config = dict(
    head_dim=128,
    d_mlp=1920,
    vocab_size=17766,
    activation='squared_relu',
    norm_eps=1e-05,
    bias='none',
    tie_embeddings=False,
    init_std_up=0.0271,
    lr=0.00225,
    schedule='cos',
    batch_tokens=65536,
    seq_len=1024,
    train_tokens=344100000,
    dataset='wikipedia_en',
)
Each number is 128 + 24 x the weight over its row's rms, rounded and kept within 0 to 255. Layers, rows and columns count from 0. Numbers have three digits each. The size before them is the row's rms in percent of the matrix's.

# down: layer 2 MLP down (transposed), 1920x384, rms 0.0628, rows 1808-1919, columns 48-95
# up: layer 2 MLP up, 1920x384, rms 0.0604, rows 1809-1919, columns 48-95
down1808 119:128086108111097134113125094127155118132108134158161139117164146176137131151100115138112139141130143134091142184132091119108106097132109103107152
up1809 051:139108101118116121147097130130152138155120080134158133116156095162155165093124093102133128116118121083127138103124094103130109130132094165108132
down1809 049:135182122149117163133150122143175083140120145140143167114136133128133112090112138141107116161110128139096147103117100174139111109119119088113108
up1810 123:131068126118125164108127161095124114182096170167124135151097139151123111128078136137177149133129109156128132160107132158114116149084114150137114
down1810 119:136090141171167164162074130110149160141134096143155155124080106148086113143123139111138127140147114109152119123192180140095133094149120134079094
up1811 061:122123082124094085136175084095114124101151159153122127132127099092097118089144077125099116116142179144131125141120141118101086164112082157152079
down1811 073:104170135130157129117160138121199128103124138103145120150128115139127127108103093153140136130119130146109191108153132141119150155125195136141115
up1812 115:109151135140123140154140110114103145113111123142087131109114121123125164099148141157113138122118124116116130126120120076149136108097140140102113
down1812 112:146182099119129111136093067126147157135152102177098177166139146154086133101104139148148085140080129158131142137151123123131112130135119161079101
up1813 109:143125148147158088153099121136102125143086145143150147114117115175089147117118147129150112091121135105086166087103114157135090106142137156116139
down1813 105:119102166136128116107126143164145140136137136146133126123115134122120112132105116129147128084131098140158068146133132135079125115142154068127132
up1814 060:128157127104132100171131127132140150142107133152110121136142115088125125120131121123109142141125170139148126100105149146150127106134117160099105
down1814 068:147109140146152144096088074162098122123099113147160128139103126140093131173128142194117080136134086122143122113133117157072134170111141103130126
up1815 108:120144169112144107112138098121120146125119169152113192137091119150086104165103123167143099133127096126117144127109100118138120147135134141179120
down1815 110:096131138139138115114113115162158095147125114111094101122150131109107136147152151110154121094158100096112129157074149151133091156108126142152130
up1816 065:132163168101135155145127122145132136085131112151100163152134097110138166114145115141163141121127118146131113121104117098134105110119107149134096
down1816 077:109113143141111151139119126182151125115090133103125059102120119120146129141117131097146103140141094153117136138136163132114101087104145118121099
up1817 069:137144147093104099137136135128132115067154109126070178146117153126084147124125140127171160135127113159132118122129103149171122133109109151139113
down1817 061:134108160105137121083128100095137109164132132127084164154164149152114141144086064091096124165096104147114129174138163131147156195134162113116181
up1818 047:119147122141152163156103104124128115121088156097137120156110083125122141105113112157157136109153136089132140128112165103115090122077125125142117
down1818 047:104106104105163132121112110129121096166124074163123132133112200102125134114119110127134121121170121186059118150138110170098118110130144146169098
up1819 108:174146135101106139151150134124144144139114088116150135122125112118122134111128117114141156145117087138139068059102154172143139164133123146157105
down1819 104:091098100128173177121075140137159089141144112076116091118126129120121112174161129163149116122163134163133134169164107091113097100136115154153114
up1820 102:122151142112136118114163129153149137156114158135121141120119146118127153139175108156148128122174134103095149153130131096148107161086136154124100
down1820 098:134110090147133122134128150180123154097131127104104083134132124104115155114126119098131135103137086162154116135139120165142130166139111128133136
up1821 056:139139099150142136137142118071128117139125118142126091120123126136121120143143107124149095124092110120116103087145087172152113164146166136108111
down1821 059:088118132174084104148148103137114135142157170124131120159104111097172118138179175134097124093099145144126098146134142139133129115130142091211113
up1822 046:126134134129139108160115141116113102140144102120151122165119121112107110091128130113157168141136160115138121163093120122121122135109118121107090
down1822 043:171104163139124169125144139114115119131124155117112123105092111119109140099104159140146123118107114115103153111116108158137119139144137142113106
up1823 108:145117114116075122119146142156122115168156132113107127164121100131107140152151148084132122141102118118137093095124117146139063117146132164135155
down1823 099:132130138164135128107110141177141139153132113141095083119172155121135160091124157077158106116146138151162113170088104132119172167156121118123125
up1824 132:092067138119123171193127102106124121104147173130155143153116135119126124125126130115151126177134123161082111125157117121124133114121148157093101
down1824 126:132150112163153125129129137147134107120149141090117130139119156107161122132114169112163114155099084102142126092111137144164140153146161137131144
up1825 059:116115140083120111159173120106148103116152115089144133115133130145107105084139165166154148138133113127110094116122147180121110130105140158064079
down1825 056:115074122157144128105132100124127134091125127155148150131132128132141134145086124079120136149123147118148130064142118113092122132175152154087125
up1826 111:103131129146164127104150196090097100134155123145178100139094115123158132115139145137117102175164141050119129128103097142089123083088131127116094
down1826 099:144128128175119132114175175194143135137129121097098133092113131104110106143104153170161097114158109168107120136172093142130124157094072117157142
up1827 108:119127112141099141150136152122094140177114099103153142112135099148161111148150128151159173115099134115124138125116118135126089144115159121072160
down1827 102:134127085107109182133151099158166100139091152119151089154104128118099087102125137142168103094110117122117141152170122149106117131138169102159102
up1828 112:128068105106112099172166119129130093124147126143095119092124102117086127158111120107155138097128108154112123124131118130132083121127157127128142
down1828 109:161109114117134147139113154184111103134154179141103187119102148098151114075117085080165131135104108103149160125121150128117158099159131091093099
up1829 120:140143092128132105119131111121103172131118116148121125144111113107184167128101143128176121131124137183095106100154122117107141119131100146158132
down1829 115:145079121139120121093119100148118122083136103137111121128110121090141121135103075108127149137117140135149133131103117110134134148144145123136126
up1830 049:098149099125136105141114151118126128146144140107125156111131123158146097097102076136141095143131118124110145158111130075146082115110117144134106
down1830 051:146150120177114145136091131168142125122113137108134101162099139158160149121147146115128145128135123094091146128159086092149156126119125133144117
up1831 044:135139128106136107115119129138139172113103097143107108121141091149116112094147146137134169113159139079172155117158181090193126154120122149184108
down1831 056:163126149156159154126113125135150089135084115130135114095082116149108118207095139132167125098132112136126107110156149137144106114141075115139123
up1832 107:165134183142147092147112110139172110120128149114143127130103132160114105175137131189126148165116096094129177127127100112137083134139132116148136
down1832 106:156180101176109148134128096136136138133128153133124139170134187148092119120125138109090162134131118136139154083108109111109130166131121094137141
up1833 160:135129098149115087125124157073118117163121122104112118184111127105144094172119124131125140123105158143145092141093113130127115149118108130159115
down1833 135:148111125139125199088099142185156130096126128106132143107117136124143095128126140094114113109091149125137117141163121159099135157143142112148151
up1834 102:146111101109132122138159084126120109143095164135124111137175120113074123090084137133106110116166114132118088108103095132134133119145055151143130
down1834 108:153139112125127145086115136123176138137121106141140139106132168112110129132132124148126136127122125129137084167146124126117097156142139120133117
up1835 105:142092160157153090170099121110126092128084135116130121131120164157164128076145166119142137157176133115160146110114137125165117113137131151084129
down1835 107:144114101133134120121142145150108139164116126104120095107124142097090131150147121091095127151118117177128091135153121106141134098108135125205124
up1836 062:154144162164114107153103101126158162121106089133138139114126064109152130117088117145154090088083144146127123127083156115129115126142132168131132
down1836 062:132142163146141166121112133152116094107140112132140136119131160076140121132153153140085158158135135123121120145169116122109089119107079121143132
up1837 051:147157130154106107151133163125137095102102138129104096152118134102105108129099138161161119179092109097113099129126150112142130139090136142127118
down1837 060:131136155145122127142131086152147164125134096115085127103106135095130145173152138087139139124117136170146104138149161164124147119139082058128108
up1838 045:132127132132100127181055135099108128104117118128160132104110136124155130124124140134097114123104112095154099125117176095121125152158079125126138
down1838 049:158159153130110100122139079099143106099079138161123137106135160080101157097090093086106145138134126138145117136125127172148091114132124132101141
up1839 049:141113149074136092132077160123089145129140118133123110125128091093155134091124112146135112153149182124118133110123129087106119114128134092117115
down1839 055:126163109108136118141121116107127102099128099115120095179129100112158133140121135136135119125130068134137122140130154125088123102093184117125120
up1840 063:138150082143126165129125080120163120112143148145097127170113117122128127072133126113139096099150131135156153089096060086140120108104152122102096
down1840 078:139141107122169136122118188123115139141153153115151133165170124073146094112148128110133151145104112142195144120187131137146119121135165117131158
up1841 064:175110137157116103117149153138145143115131131133148125131112129130108157118143151167188106149161134090129100126086137106107104136097122163115099
down1841 070:129167104166145132113097124115139093120134135150141138116119155131089091120122106132128137121128116122117127136144119084101115134111115134096113
up1842 104:117156110162142088175072144111130126166130191135116116131131095123141109124125092155103083111132105107125104134130144091136096119159112140138100
down1842 110:139125139095134127143091073118125147105171143114147102104086111113166141133063144107132141130103157174138073131182107133118131106139117136075103
up1843 118:102149146145157125140127098143134135152112124179178114110158132143131118122141111185101109104129123147134139147107123138153125073127143082128162
down1843 106:141154100155124094087129097115139137160142084111141125143123141155085148155112173115128127125121109141117148133165125122111126131133133108102114
up1844 137:110129164063132133096162125137147130133110133118122151143172149123077166115129112165112119113164089103130142122098184141119128142066089126116089
down1844 121:172156128135135136180158122133127140104128182127113124082116153151107121101123116118133146141098111100170174121141129162088118146139179105134153
up1845 053:146154141141121159172125093141127124080088149116127100119162093121140145125148103140135141148149119115102118090151141151090161180114130165152123
down1845 055:141162155106143146172122133149110128082126151146126171158105147119103134156087124173141131142127122108179128174111136153142099118128118130143143
up1846 072:148149097156157127159140122162116113116156115152129135137130136106122141088155129169110150144144118114143131103110147158144097129090103122125124
down1846 072:136107120115160128085122124143099102131134116163088119148115172124131113138118093137137132162116110104083158135140123152127122128147162154115169
up1847 103:153129117096162092149135063165103092103147124102138170160143139094158099132146101122137121149127102106125117141149149114149112060120126151110124
down1847 112:145154166158119173117154132141144084154100133146123168140120131098134120102151133102121129151104124139176112142127144141141145127135103128127126
up1848 117:128140126151080124144087148176114140155122135120162154071117144139072117133108118136123119128132146114087129118125139168121137147104156142108104
down1848 103:141158163131152168129108135133141047110109146087135078110140156129107097125108131119128138109116123121141155140144136131146115136155158100143111
up1849 048:141109171133104151149072155120138132141068106126115181129179091144111115124127102164113109132109126147152117131119155117119101127116139146127082
down1849 050:148118114138112120168137095131159094120175144110137136122103140135139112154162141146180186122128094102139156147118117128114108175104135135152115
up1850 106:153086156114119133136103144106152135157148112143091171147089145142150156145093162141128120136177150123102126177116128116107133141131114118167130
down1850 109:116123126142138138132104153160133150152139144148094099068128139123126139122093108126150143169100090190102148126141135149091134123123122148115136
up1851 055:107150112098120085160153112125141132122152123177155137123127145087125105129152157130107152130085100126137149171114109105117175118076136161157113
down1851 057:126182139133111147097104125150118125161160133129137078122104104117096152094134114161148139181120077131097158142136144186100066132133153139102107
up1852 060:116156153118138156168149114104141072105152124117169115140137137104096177101136093152127155142091117128137100127076144140153094143123140096154117
down1852 065:160174107126120088160146152141122094129116152153124118157152120113146094137129139116109074140121122098130157108178123135132076174136137101159136
up1853 121:110108146123131095116137113164143093117143141144104122107122140084110139125149149167171120136111152114088138087118153159135117104144177140126120
down1853 110:158146140135138145110128156144175117132117127152088129175141152141082114080121141098140095081098115095104142077130107164140109165146132168118146
up1854 134:154142113110136114123138059133151119158124092093154135171121118104114127149091117087099135119143141135161090189066122136114131112115133126136126
down1854 132:126160111132133113108141136147141125135121115137143109084143138115136142139098163077142104111139142128141165172131149131103142109115108126133143
up1855 114:100185138114122097136137077146118198155125133163111118130137120111136129095103130090125089128090112100125119151095105113079075128118104119123121
down1855 109:115178180164149113104087122140111069191106156140124122131153132074118120128122109142102070142097097117124127102119146114101112131119119115137103
up1856 105:155144135089135128178128091131163129081109132101139089105132115114117134132117128134143149148125135127203099126127182186163152107108123127135116
down1856 092:118144135129128127125102104159106154120137144166136120124096068127147106173124145117110140128126145097133130169142104120118133132134161113180119
up1857 101:103086139134122173136103125100163143158154150163110126160151102127080167130125097126166124106125128067145100093125148157108102146096111145179072
down1857 059:174138136148123092126135149143071135128149177127111115121128143126131142093121109157168122150160132159156148128126176141116099141075092122155132
up1858 105:111098150154155174183142122106121100101101149116154124072148125129177130102127091119113118133069113135145113122130075140133102107105099131157133
down1858 098:139115143158156099086128103148163170122173129135142143147110104134137147134126111119120131125151096132156107113106084122138153156173143110138094
up1859 120:116154136128086141157084153114126123155149127101150133147113140116117161106176103145138145110107136123148157140142129121118092098112164132095128
down1859 125:136173138134122117117126133122146113130153106108142133137131186127129123125095135181163126109123105124131154112097097156158176111127116111112115
up1860 065:089128113164092127132142141149126118113139068108133143150124107151132111138129115129151156099112127139158094088125136113161111110135112140109101
down1860 079:121143121117128148152140155080142091167105136135143112133158147104082132117127151109152119124102155132107117133141144083105158158125113116143149
up1861 113:152140135132070088143183143153141155131134139081142148160124136129151166126113112114155143174140133179163115110152151100117136120120155125114141
down1861 104:120126118120156147089127108153131123141118137118083133169125137093093129087116144143124123128105173103149117137150123145099126138113122136131157
up1862 108:149152102121153137134147118087160145123122146132144135104138080149124133131155106155108136136094128167123139126109128130134148164161135095163128
down1862 107:122151136165126131092107180131150095122117121130155121135100164130155149137098109123102087140090147142118147142174144105113104132097166126114130
up1863 084:143139118110137141160157122128137095136161139111139119141143094173128166118120153118119127144093161098134161112094120122093149139099080143150143
down1863 086:122120118154119140089153117160119118153084124147138080127084138125165158147171124129106148172170101096122115077144104134124154137126162109127136
up1864 118:129155128114132092135111106121165118114165137149170119166121110115156145141161150132122145139139107087149080160131146126105109072127131135110099
down1864 115:148134115159133092132069139103146116110131156106174128095161150144107115095147147112146085083137117147105168130124168126146142143133141145153110
up1865 054:126169162144128147164136145113126162121152115132106098131094125133142131125138102142111132125129171116122151099069129143128167128114126155122029
down1865 066:134149130150131148118134147120107129113126102148124105141089099158094116124076135144136122124116125096149154105125154152090153137155116124075157
up1866 051:126132142157099121187147142154141119088144123148134112143132105131099124086139123115177150153115123083111055105084132141154148123183154160093085
down1866 060:123121113105117137100129093161142110153130103154129128159158113124173082100113186156122164118142115189116110142150116099101108140089116085162139
up1867 048:160139149146125111168128159155131133163151153157133143153122087116142154073105141106119167100101169131139109109083125136146135131084152125176116
down1867 047:153103125105137126103156087128120077136156145116107116141095117132135129164104157115139099083160105151100149105154161130096132122114138139115126
up1868 055:121148136164089123155109140113115131129111166165133140100109081086130155128163109146146118161131145139152139122115117149144149142106141147153137
down1868 059:130120119135099102148106111174131125172091099158175124102122124128095099156071178128127096107142111122162130094134109177129147129144151140109167
up1869 097:128131150141108104158128138140137103110142165111177132073170127123116120106179136152137104115111122114143119094105088178103099152119128116155125
down1869 105:118091085129144147097117141187164109131154095104152103117117139096123132182131177109149125102118121144151102105143115175127098136122139160137136
up1870 115:110109096114107130073149128204102177155151120121126143147113127091157124127117092143132139087119140145130119117122141138130102089120150174142162
down1870 114:100126115115128124117124145129100081150137075153099103102115145148160120153111136108135109148125100130111141108158088150143120086155123141171133
up1871 114:151154115162101089146125125121120162097112217130124111121123084176186112150114067119129129105139125147084116143134117120163150120091118131131156
down1871 119:135141084107083128115114123126136137092145177112140083102150136114175154116137112132108116098165146168113085176097127144175132122140145128131105
up1872 052:107171125097112116161093153122126138110128145129131121111122144123109166119109102145150152120109131136109141133095143160077094165100107144167098
down1872 063:121144135140129151136162151121122104114097129158105116123139097089107077108128130106161129138140133102128132143150141131160117119123127110154094
up1873 085:122141113155116094065150123125109114099121168131108103147120145146136144114124149122152102113145065142143131103118145117124126119150120123120132
down1873 094:142152144152124112127109159137152116144144095099112099109123152089139138136129165146134174143096088132133123084144128106126128162084138123123153
up1874 109:137112114144143143112135131089133150152108079123160080108132143087123153091140131085162140126126132164092138111078127127149118134153121108163104
down1874 115:142134143131157139095118109176156132144171109114111119101110106101118132178128113156090132154130149135123111124169122097122124144118168125098136
up1875 119:141163151141129127114130105139104115151116130081129072107137173096146137122124135138101127146151180124140140113100116130138136148173121116107104
down1875 109:125126138164157101123067183124147115144157149131129122127150139144111087113183168122095052155170090163132088104223157087143162152097130133132128
up1876 098:117132118093166122120101111091152137151111120118113119103131127111056143095119159115139124128162153104135187099076090075163150119144199146107088
down1876 099:168133125144181095105116114126139110180094096151135115122121140156126142126158135122146157154106138152104086147162155103145144112105130103177149
up1877 104:168124115154154157160153109116140112127133117153121117124133138135152134135150121122124124127117094106068119097142100127164132118070119133137087
down1877 107:148150126165163117152126148156151119193138154134136145114147130105107137040160168148111150153142111145131126131176153110125146139147112099141095
up1878 047:132125104175146146116159108103150113129132144129182141119113110084092103101118117122144149146129127113121113108108105106144129163114132098094111
down1878 049:143149177104129088126090157139124150112122158110131191113151164185111110083106121123127084127103154183129126137112121117116136145111182106130084
up1879 119:132095161096137109117141081130109120101161092074122159146157138171133133133121100115124156133138115105132132148089112119139107173138119130143094
down1879 109:135092149135165088111138117165123113114093146136146136166162118097137078143115095095104147123066083122158121148149148100120104153134145100166156
up1880 113:110093155162141070138136123122115111126102132112079143131127121177171129077124085173095132143122152111204140157074164120189103116136153154127120
down1880 100:132122115121109137142146134132120117118110115138142135121132128129111143162186154115148114109088140178150112145191074081131129109132134103127131
up1881 113:101132153136119109147165134156159152119097109131135124100106144112104186125060107125165125076151128110112165140116148138129141107121145144105136
down1881 111:134131096140130161087100141151129115117128181144148103144122174131096116135144089147143135095136116099155095160150068130110125167120143132097168
up1882 110:139136133118153129139089130136135118147191167131087137123117115110113140165111128121111101135151120124139153151109162138113126126144122146096060
down1882 115:124150085165152159106128165165102165172059140093135151104110105107123085138150087139113102107147100138135138151177150144138158174138132119167109
up1883 116:130128101141134097171107114084144136078125118195121143136127117113141138126156133132127142154146135091117124181170133090118151151107134172140132
down1883 107:159119129047155188053114109162126096165141115127104130140102113116104089103124119100142122123121111118135100151141156109108126165137151124133129
up1884 103:112126090112148120174201110107092155178086085109145131129125174125125118127111125121110091111157155109165119117152145104120119145168146104140150
down1884 098:143140114124143162094168131123154146112126153145122148120136135103161128150152133161169183153130125119134140138130129127132128144141115103115170
up1885 123:110130164130132133136140137131115180117130155105108070179096102156203101156112127154111134100119135127105101122096104106165111136138144119157090
down1885 116:112131135121151086078159101132118100135148151115132105116159139145110152108118129166109126094111103174109107116158133142127120110167085160142173
up1886 096:075130146098121136134137119143124138175145132117145143129132114158104137123164109134154118103142147168121098116095155155122088097120114086123142
down1886 100:126083154126138108137111181141161127132152140128113138129119164092176131147100157112150096082135102152137122128165108124084111156121136119133130
up1887 119:151123167092138085148137106107129190158111166164140135110082110120128085109150131096139093100115122109133109149161129117087134118126148139108131
down1887 113:121121141120116116147086120147107136114194098092102137122126102106144133165155154139125075074118129135103118118149143107110133110144117131132147
up1888 117:141161103142123146146098120156122126089121133193149137128167126123154106127137151131165131098132133185140093134115160102123145073092172107177127
down1888 106:127128171126130090142080149173122102143155111149113130122140138107130141168129102112165135127145095127124109141117084090130190095161135129130136
up1889 113:153152124115122167133137159072108160104103107089160144133092146084127180175131076075176165136147155097112111081118148130159110155117107128173129
down1889 119:143096143121138132107123151148141103133123132156153124122136172138087176141086089158144144135094124180138110159124186180086136138141105127123149
up1890 103:121113137122094123103152126110112137184153154149131125120145085148096127126096069126150123143128151117136081118149149136112117160154100091155115
down1890 104:113123155148080106088137167150144132145130090151111175119150135106125140176129124096135068144128123136124119129143134133104136164150175152120092
up1891 103:166116116125129132105101121133141173059123116143161118084134117159123156114161112119094127161118122128127118155096139152134188116167150118126105
down1891 103:132144133121135158094041153148155082147125124103140117129128130129105128125135150145120133119107103150122119108161142129106091148103155139125138
up1892 105:111158155137121087112135148135116124100079113144099100121096114137106122116156147121116086109097128108133128116147165143120148121103125158082120
down1892 100:134093124120166177129129145141126132161148125155136082160114147139127110185105143096131110139118134131150131152175165151112120110103150114116104
up1893 119:122136116128120122121134092145104113144124133135107183132149144148087157099113144109117093102119158144168138154122164123144107068097153099120125
down1893 110:146131137102101107141130097114127155100102122103122159137142170135143106122132149144179120125116173134102104085111137168155195091141143119143102
up1894 077:120129127134165135136150091158084146130170091105150133155127100139137179118116126092137139150119169121131097084080119153157125132135129143107098
down1894 089:140108138128144139103114163173149118108124190114118213180134149103086115110108119156139127114140098113114114167137155115077101099107129142140127
up1895 046:138149114125127147170155122098125150129151131172080152114149138129119146116086115139118144134118154161101110095082148117090149150125127104112127
down1895 050:124169132141141122129080080103104111141143139166157115150150168178103110111141104128133135128108153146147114129118121166102172109132157142151147
up1896 117:139147102102116129137088094106109100115127094108130107122106130119141107109116138106130145148172135108151166159088092147152112163148148114104110
down1896 116:140096114169138139079101142109146144161121138113094118135124119130142104131120163105149127102101147102150167133138140168127120105119105140158129
up1897 045:116108101102074134129110116106111146140163152144119093108132105120133084096059129125136124121099158129109132105111107123137094130101116133120087
down1897 050:138124151099106109112161136143127107084133140119144128148129092122126101147117117124114104133119162133120145177152103173050150120156112149137128
up1898 111:113077164093122141130194149119139114116132122140140099129143130104072143125128102134104161128071122150127105054129101128135102122086125159152117
down1898 088:135156085117155115112233108154121091125157127132109130110109125135159121095116136133114085192132095132141133124089146137103126149165139104101153
up1899 110:143142119108113112136103140115136136080128171149108138090108117151111100134181136129144138144125105108127130123121138094100122133102164121103149
down1899 121:115133136097116149130167151132113147133118176097137144113135164092157160126145131170151164135096127125118104121144139139123138139134179117146154
up1900 070:135120110124111104158130120124138136064136141124141140152150142135166122119160126138113120118146126104145126134118144122137086126143156084167110
down1900 067:098085099107142062102083136143127115106146134159131076163111088148120107136148124120144108103118156144102118138099113095166164149116128159135107
up1901 095:109132120054124129150089167101126126132134100091119175122186139093141134127131137120134124119153131149149140101137143118128145152150118155105082
down1901 098:124128099126105119133161101156150152164114124144135110119133117153086158143143130131166124127135123119069086124156134140115178152118121132158137
up1902 120:141146094136102127140131088089084126123110106107108119126120124091188101147124142129122067135090132159174115135069113162144157116084121154128131
down1902 119:147099117127119105126111068143132134128106120082170143100107149141171154155135091140108125146112085131111131138127091119125146105085123100154124
up1903 067:120167128086062134121145147143088136106143156132114169113103108095121149114097105143157143143150127133148113130076133137097108138153111124139122
down1903 092:156115148127145111083119084136136119135131120159165106128158139157139115137114151143147105092147116071113160086125109153073106128111152129112127
up1904 107:138101131091142142110121121166156118163131140157119112117106120156144122138151130140142114186134140120092097129146134135168131180115085110113122
down1904 106:134190178169113119144115156154130112148115115146139137145124117144141148094115110151125119092157079109153093129156154141086149163122163102145126
up1905 115:178109130152113145126140110154131154163129139106141104138113097116108159099133096157147156159093115104137125188148121102168085114133158123120119
down1905 115:092136153145095119119146115145124134129134101153125122091135144172083131156126130085155112116157121159138125114102130140146117174129149144126133
up1906 053:169145109107105123150126155117150104108096111112115173136124152112162156159114149136137127173116146106152136125123108153169095192144175131105115
down1906 055:134078154155142132118142122143101108097118097101133137151160123116167107090168132116142177117141124143148122127122179060128146122134101139111180
up1907 114:141127154114117077135114137136155106092130124118127108157154142095099135104105174151084074117116098119099128173089103150167077146119135176167133
down1907 113:117115157127134107087137159149087150125161090140123097116123130119110112125126112147093105173161095089088111076154095163153113119165100114125140
up1908 129:091145146121127109176133097140159119117135077148128113150136124134106140107114140104125108125107101130144104117091113096094138135119102104111106
down1908 123:169098182127113154116122152127125102073135171132181129116165112125087156084110133108133063116185107125146163169114121157109138149134092123131123
up1909 069:158098139154137118186164114125154144108121107140136157173143105128105121097136100146166112144129094121171092139161156092130166149108116157177123
down1909 085:133109113086101089131106106134132156159085114143152154105087133124143176086079181077122128130098116121183122139129113134123169097134121076093123
up1910 111:131137111135121106111141140128125139130125158121115163150128094132091144126131169109141135132142098146135128149148110125099151106124063141141138
down1910 109:127167111099149138115157114129161134129100113120147110149145166120118101068100131154127128126114118128141102091103104145120107122136153107150153
up1911 058:109128099137127143156102146101126114116104133130138123151110124106171185109115157138142161096111099130116101115135153115135111144111098136117096
down1911 065:124150125117140137099112127107161134119122096072141156115133118133138064111146133136111098130110140178133136146139122158091087120137137133160117
up1912 047:130111128133146141147157132099119155109146109142125168150162135128113136121143090135114163116084134102152105128108156136137143136136123126068110
down1912 055:184092100141141122144111130159116123109100122097104095107116112095122147149138168181123108112076135136096109105158112172137113109112159126113100
up1913 112:159132080104139116129125112104097116116141085114194121107165168126140164120158103127101127186129124154116139121118086107133152129129114129147123
down1913 102:138132144132136146099106158150175122170114124125178122144105143115082145155115164139137139137113131153126111151153098152094116129113140146134129
up1914 046:128123144098130170169087154137116115121152131162143144126122131086146049093169093138141099160146089150111110124141133100154156163138117153138112
down1914 041:136090143125159131129139144143163126103082121118094138097136151092095186108105160169104120086098136084095094140134140154180174123119121108128140
up1915 101:108089178134132108140110115084167127135141180100132115095110100106129117141163131120141106135125137154145128200109155110131085119139138122114107
down1915 112:122175116156110150154144131074148135141185172127155126116147110077133096102111170104118155125100152145135153124160138119133114138163153124119057
up1916 124:116145157125075121106119127136150160111162168126087114154123120147124128151137092090125157156147169120139141137121137151140125102152142112115160
down1916 120:145158166122129127114151122147121101097129110136126080128105110075110145128101134175151148112065137158161149111108134101126136139104115132142119
up1917 040:111165127179129168166149094082164094118130154156117122152122182145145156149115121118136146123138135094112141083116135122130067152120127168137136
down1917 045:086135071144121149126108166130106132122123133145143091123087166102135122085121141143113153138162069120125146092120147157083134147125137141133159
up1918 094:177126137147108113124106119146105128114103120124151095128127133083104159140105126131158130077150142141106165132077120130138099128090146157131113
down1918 096:149118154149154144142100162155071158143113136097126119153129098139144120097156084142111094156131107131109108116151140095163093103092101100140144
up1919 092:055142178147098108092110116120106112144106131137130142091109120079105099115156120125104106083138137114104146161145140140099129140141108150123105
down1919 096:143077145106141126109192157117085098159131115104118121093104140163141130128137127122132103111193074137125114138145149187114129149089142141152121